config.toml
n_head = 4
n_kv_head = 4
d_mlp = 512
activation = "swiglu"
norm = "rmsnorm"
norm_eps = 1e-05
bias = "none"
parallel_block = false
init = "uniform"
init_std_up = 0.0573
init_std_down = 0.0064
lr_head = 0.012
grad_clip = 1.0
decay_fraction = 0.647
seq_len = 256
Each number is 128 + 32 x the weight over its row's rms, rounded and kept within 0 to 255. Layers, rows and columns count from 0. The size above them is the row's rms in percent of the matrix's.

# layer 7 MLP up, 512x128, rms 0.176, rows 383-399, columns 0-63
size [108  95  97 101 106  98 105 109 112 105  97 102 107 103 101 102  96]
[[143  74 142 175 120 125 159 103 106 140  98 128  81 142 158  92 121  72 102 133 102 114 116 137 175 142 153 130 118 121 101 134 149 109 143 165 154 142 137 118 114  88 106 140 149 172 197 115  65 142 130 134  97 141  93 146 168 100 120  81 114 125 163 122]
 [146 137  61 130 194 137 169  72 114 139 169 115  78  70  96 142 149 127 178 120 126  77  54 162 101 110 149 129 137 122 134  73 115 163 138 155 155 142 132 133 175 155 129  54 110 144 149 144  87 110 119 129 154 142 148 108  98  69 129 130 151 197 121 101]
 [136  98 154 202 104 133  70 132 143 144 113 127 146 147 139 129 109  95 141 115  98  64  91 172 116 129 134  39 177 127 176 147 154 157 195 172 140 112 151 132 132  87  84 145  60 160 149 100 140  91 169 183 135 142 151  99 136 151 119  91  83 142 177  87]
 [124 159  79 133 110  80 119 137  99 169 158 144 113 102 193 116 120  41 160 176  96 120 116 139 133 147 156 126 152 135 108 164 120 104 108 111 118  94 112 155 166 125 105 139 145 135  68 138 122 166 141 168 151 138  96 154 163 139 152 169 124 111 153 109]
 [127 116  97 139 171 177 173 113  98  48 139 108  94  81 106 131 124 105 124 125 142 166 122  89 119 128  98 116 159 188 118 129 134  77 117  92 105 133  82 121 149 137  99 106 105  91 124 116  50 121  96 141 154 111 130 138  73 105 136  78 147  91 131 137]
 [153 137  58  73 148 109 131 161 112 167 145 116 132 154 189 101 105 121 129 109 112 104  90 160 184 154 147  97 147 119 121 136 174 159 115 134 155 138 116 127 157  94  85 176 144 132 149 163 126 151 153 112 152 152 146 150 126  94 120 112 153 111  92 118]
 [117 104  91 129 182 198 111  69 121  99 101 161 143 126 111 112 201 126 140 125 140 131 119 157  72 157  45 134 132  81  97 162 123  76 156 123 119 145 152 118  67 164  86  75 133 133 197 129 204 135 114 138 127 127 147 117 108  95 117 100 137 166 127  94]
 [107 140 107  90  99 175 134 140 131  74 131  87  61 144 152 144 144 126 103 132 162 168 159 143 115 121  98 144 141 149 159 127 133  47 116  97  92 157 145  93 134 140 111 134 120 152 105 171 129 142 119 158  96 154 153 169 147 136 124 121 125 147  98 176]
 [ 63 102 197 172 110 117 166  99 127 103 150 154 119 123 114 115 146 134  99 107 170 143  99 220 110 148  88 117 106 120  93 110 112 106 145 125  91 132  78 156 102 154 126 175 130 153 113 139 123 202  98 110 116  99 108 141 145 141 154  72  83 130 138 128]
 [ 74 137 109 161 134 125  75 174 148 119  93 126 138 148 181 120 178 139 128 166 113 139  97 198 119 148 101 115  74 147 100 130 163 158  79 110 154 153  96 120 127 138 129 116  75 135  58 130 118  98 101  93 121 120 105 125 123 121 135 149 124  78 114 176]
 [145 193 157 115 118 128 154 167 123  82 132 107 161 181  75  92 125 176 136 100 137  82 149  70 164 163  72  53 172 112  94 110  71 164 144 162  99  81  86 146 158  83 121  91  95 124  74 110 111 144 124 126 103 144 107  97 147 152  76 182 156 146 153 165]
 [118 165 144 105 178 139 115 130 132 124 170 156 120 100 185 171 157 135 120 148 190  70 203 149 131 124  64  90 138 139 138 118  96 113 148 156 139  82  98 147 145 151 147 115 150 230  81  96 112 154 163 123 107  90 122 124 130 147 131  93 157 161 172 104]
 [145 132  95 110 136 146 130 160 155 111 139 133 143 106 143  79 202 167 133  81 147  76 121 123 147 198 194 146  97 114 106 125 172 115  82 180 103 159 184 153 160 159  96 157 164 108 127 182  80 183 175 127 117 172 111 105 103  69  97 100 168 177 106 141]
 [127  95 103 138 124 200 112 139 114 145 129 122  94  80  58 160  88 117 113 127 149  86 161 119 140 126 111 136 166 155 110 116 129 146 154 158  86 120 120 121  83  61 153 142 134 123 138 148 100 114  91 144 102 132 129 104 112 172 139 154 166 186 105 105]
 [138 181 136 145 116 164  86 116 111 143 110 140  97  79 160 179 103 133 114 171 129 106 128 134 121 148 141 161 123 132 152 121 113 130  86 177 159 103  90 133 130 152 115  87 102 174 143 116 112 158  87 144 113 121  89 133 137 117 104  53  43  99 156 175]
 [136 142 148 102 102 169 120 133  95 124  72 149  94 118 124 130 155 103 121 165 182 103 148  93 121  69 140 159 132 109 169 154 157 157 176 168 147 157 106  78 107 205 132 100  85 139 133 107  24  53 158 149 148 113 120  97  96  88  94 114  95 159 216 113]
 [169  91 208 191 165   3 124 145  73 128 137 162 109 117 105 104  89 105 172 101 125  87 112 126 159 134 154 154 107 198 128 147 177 135 125 129 125 148 177 102 109  77  92 195 121 112 115 129 123 124 105 171 189 168 131 144 138 131  88 137  69 128 134 127]]
# layer 7 MLP down (transposed), 512x128, rms 0.156, rows 383-398, columns 0-63
size [104  95  96  92 102 100 104 108 108  97  97 105  94  98 100 104]
[[ 78  96  83 177  95 120  61 102  97 137 141 104 151  96 100  98  99  84  92  70 117 129 131 124 123 102  94 153 144 179 140 108 125 181 159 109 114 179 121 131 147 161  93  76 171 181 152  91  65  97  83 134 115 173 154  84 143 170 164 117 181 158 170 115]
 [192 141 120  96 101 114 163 119 131 149 169 109 181 146 105  88 155 164 133 173 166 106 197 151 137 127 108 105 111 174 140  95  88 153 114 173 118  93 115 115  68  97 138 143 117 110 114 153 165 122 144  97 160 132 122  80 186 148 150 183 131 124 184  83]
 [153  58 113  94  97 108 142 115 125 106 111 123 106 102  81 146 111 128 107 130 182 126  97 161 107 112 165 158 127 155 119 105 142 147  83 174 125 106 143 136  85 141 169 101 100 119 142 113 133 113 118 203  93 120  67 122 119 111  63 237 107 138 165 126]
 [122  80  57 140 137  77  60 136 169 115 110 125 138 114 175 101 109 125  75 121 125  93 117 146 126 102 121 108  73  84  67 123 111 113 126 150 151  93 108 143 179 144 161 101 133 108  87 140 172  86 147 104 135  91 158 131 173 158 109 138  91  87 119 193]
 [136 124 158 138 175 120 123  94 149 152 134 166  70 101  91  71  67  91  67 116 137 134 126 152 137 100 161 139 179 102 152 146 116 118  98  44 138 192 102 134 167 156 118  86 204 154  90 136 119 146 150 134 130  94 161 160 113  93 136 132 111 125  74 143]
 [114  98 133 220 184 118  57  92 164 153 174 131 157 135 177 108 149 113 153  62 107 138 133 118  79 127 129 116 133 134 130 140 138  54 150 140 112  85 144 116  81 129 177 105  50 155 162 113 116 107 107 159 155 155 115 122 125 168 113 128 135  97  78 158]
 [132 113 118  76 133 154 146 131 157 129  89 102 175 126 144 116 183  93  86 111 130 116 147 183 102 118 144 130 181 133 148  78 136  76  99 148 115 190  65 145  97 108 151 145 134  79 103 188 135 147 143  98 134 155 121 145  99 149 123 152  89 135  67  70]
 [136  98 103 151  97 109 148 137 133 144  84 117 137 132 139 144 149 177 143 133 171 103 146 109 127 125 135 114 119 134 138  65  71 150 131 126 115  97 164 107 184 115 109 132 154 122 165  92 146 143 114 109 116 121  77 132 130 115  92 172 100 102 116 135]
 [105 136 140 129 112 127 140 167  84 116 116  93 115 118  75 119 171 107 105 103 158 108 113 126 114  90 135 189 131 147 154  73 136 103 126 109 143 155 154 177 113 147 151 115 169 110 123 118 125 117  96 135 181 124 118 165 102 204 104  88 150 121 133 137]
 [104 111 165  79 183 121 206  78  94 186 100  75  83 166 149 175 187 145 146 134 140 197 119 163 102 110 129 193 163 172 125  85 105 118 167  89 119 113 138 100  85 146  99 114 118 139 139 153 145 104  80 144 135 169 112 155 152 145 158 183 132 144 179 146]
 [ 95 116  86 120 114 170 128 146 114 177 148 106 101 150 121 166 198  92 169 132 159 107 117  97 153  94  83 133 165 105 103 163  67 140 151  91  95 163 174  42 163 119 162 106 104 177 122 101 148  61 111  53 220 112 136 189 162 132 107 115 112 130 143 180]
 [ 64 154 135 181 146  66  49  55 114 139 149 106 145 136 103 151 175 103 137  56 106  99 188 137 152 139 137 102 123 131 162 124 156 131  98  93 172 106 124 112  99 175 114 174  89 158 139 139 110 161  77 179 137 129  80  82 126 108 107 137 125 174 153 141]
 [ 90 103  90 131 163 100  93 214 104 110 114 173 112 147  86 139 150 123 170 114 184 107 132 137 105 109 167 113 116 105 134 155 176 120 155 155  48  63 134 156 186 123 102 128 102 108 123 121 103  97 113 126 145 111  70 108  97 132 127 109 148 121 159 132]
 [ 87  91 173 156 215 163 126 140 169 102 132  98  90  90 187 123 185 105 104 121 128 152 166  97  78 168 148 131 125 158 138 154  81 155  80 164  60 141 110 124  85 126 176 152 150 168 174 121 101 108 159 121 157  94 115 165  82  79  96 179 156 143 120 106]
 [151 166 113 140 146  95 139 173 127 145 177 137  75 146 148 114 185  85 137 124 123 155 134 104 112 125 123 191 147 150 100 177  96 142  65 170 120 100 144 171 130 111  79 220 164 115  88 162 154 123 168 139 167 136 194  77 107 151 126  95 129 125 109 101]
 [ 92 137 148 110 135 130  94  84  57 225  97 143 118  86 120  83  87 153 115 125 159 105 109  91 163 137 125 126 128 117 105 150 198  82  59 113 129 125 115  76 108 157 134 167 176 144 122 135 102 151 139 165  72 162 173 131 183 137 100 188  63 136 100  96]]
# layer 7 MLP gate, 512x128, rms 0.177, rows 384-399, columns 0-63
size [ 93  98  94 106  94 101  98 107 106 102  99 101 104 102  93  94]
[[110  97 109  91 173 181 157 102  94 109  55 166 155 123 131 169 105 138  93 115 122  91 134 114 115 131  87  89 147 174 126  92 105  94  72 135 169  76 176 174 169 136 163 138 104  77 153 121 122  80 114 167  80 117 147 140 127 110 120 149 137 157 121 152]
 [161 143 108 130  74 146 161 116 133 146 116 144 148 140 154 186 119 107 144 134 172  92 117  88  84  82  99 154 110  93  97  88 122 202 127 147  95 159 163 153 125 121  83  58  77 150 103 127 126 140 153 142 158 104 127 101 167  85 142 127  46 115  73 147]
 [128  70 102 121 162 106  85 142  90  91  51  91 140 152  67 111  88 162 143 149  93 153 138 121 161 144  96 157 177 110 179  94  93 148 154 111 154 135 118 143 116 170 150 130  79 104  87 152 149 152 138 107  94 101 159 113 139 133  77  87 150 209 108 127]
 [154 136 175 151 121 105 107 148 128 143 109 179 137 168  86 129 179 166 119 108 102 159 163 114 102 118  82 128 133 133 183  84  80 168 155 119 136 103 117 136 132 137  88  63 141 148 156 141 122  85 147 122 137 126 182 109 175 184  79 144 117 169 144 121]
 [149 154 116 159 109 136 124 111 116 106 159 132 177 103 115  94 106 134 124 171 119 134 187  84  65 212 137 120 100 123 152 102 108 133 104 161  83 107 152  97  90 132 134 123 154 128  86  89 135 133  98  97 156 109 119 197 144  71 145 169  80 102 127 108]
 [147 133 158 186 121 155 125  96 124 127 142 132  92 116 124 154  97  66  84  76 179 118  67  91 113 116  49  80 142 126 180 126 118 182 100 118 101  87 156 136 171 134 182 161 115 160 133 125 132 140 151 108  81 115 113 148  81 154 151 123 245 162 101 132]
 [149 128 140 133 118 125 114 120  69 142 148 132 164 167 110 145 143 143  96  99 131 169  83 114 130 157 131 190 134 114  80 158 157 117 100 107 164 108 170 144 110 179 126 121 104 151 113 120  69 152 155 150 128 153 172 125 174 107 142 128 135 105 163 138]
 [100 118 129 128 126 143 109 118 131 117 106 186 130  95 144  97 138 119  82 194  92 114 125 139 117  97  88 170 122 111 141 153 160 173 164 142 136 109 171 130 229  94 147 141 183 100 133 136 120 158 114 156  89 168 162 154 143  77 119  89 106 125 137 130]
 [ 95  55  80 172 127 182 124 121 163 157 149 164 169 139 116  92 141  83  83  84 123  88  61 109 131 132 175 120  92 109 161 121  67 139 186 137 135  86 127 100 109 140 142 125 139 142 110  83 128 193 132 149  79 105 142 163 183  96 167 121  94 159 143 108]
 [126 173 134 122 125  92 119 167  95  96 173 131 166 151 112  92 105 160 118  98  94 140 160 146 102  74 136 125 136 124 107  66  97 194 145 166 118 133 131 106  70 138 139 142 147 124 137  74 107  90 164 124 196 105 134 103 117 124  87  97 181  97 124  99]
 [146 115  46 163  77 189 118 108 132 116  89  93 165 152 122 123 140 139  84 132  78 100 103 123  99 121 107 121  82 143 110 124 168 127 121 132 159 148  92 137 107 102 132 137 161 102 144 149 138 148 103 147  84 127 100 107 139 125 111  86 105 129  90 101]
 [143  98 131 162 112  57 141 110 133  84 149  96 107 166 116 127 119 146  96 119 128 118  65 174 147 177 155 121 173 146 202  98 130 133 174 177 103 165  91 100 113  96  93 132 114  72 128 166  99 118 137  96 105 124 156 108 139 139 173 128 150 111 140 143]
 [107  98  97  79 156 172  78 133  98 189 203 118 156 117 145 132 133 106 101 133 147  87 166 142 144  84 138 153 148 100 157 181 170 139 141 160 127  95 171 115  86 102 127 153 137  97 169  76 167 122 167 154 163 192  93 112 135 128 146 144 155 174 119  67]
 [179 128  75 110 124 160 136  97 127 132 169 107 140 178 167 112 116 149 159 101 139 184 107  86 149  54 132 125  91 163  82 123  80 123 164 107 188 119 111 135 155 115 112  82 155 115 167 191 186 140 121 127 117 193 160 112 160 127 104 146 149  96 138  93]
 [138  93 150 148  82 110 117 161 161  88 129 129 117  72 133 105 120 183 105 117 124 154 154 157 111 169  97 157 147 132 169 163 109 105 184 131 103  70 143 128 130  83 146 107 122 182 118 126 148 176 172 174 124 114  84  83  67  98 157 109 154 145 165 137]
 [114 116 132 122 132  96 127 156  99 144 112 104 175 196  78  52  81  85  77 107  89 115 151 120 147 120 107 157 136 156 168  61 142 152 153 161 135 139 173 158 104 128 159  69 109 118 116 192 159 197 121 110 185 133 129 116 160 105  89 116 118 127 115 124]]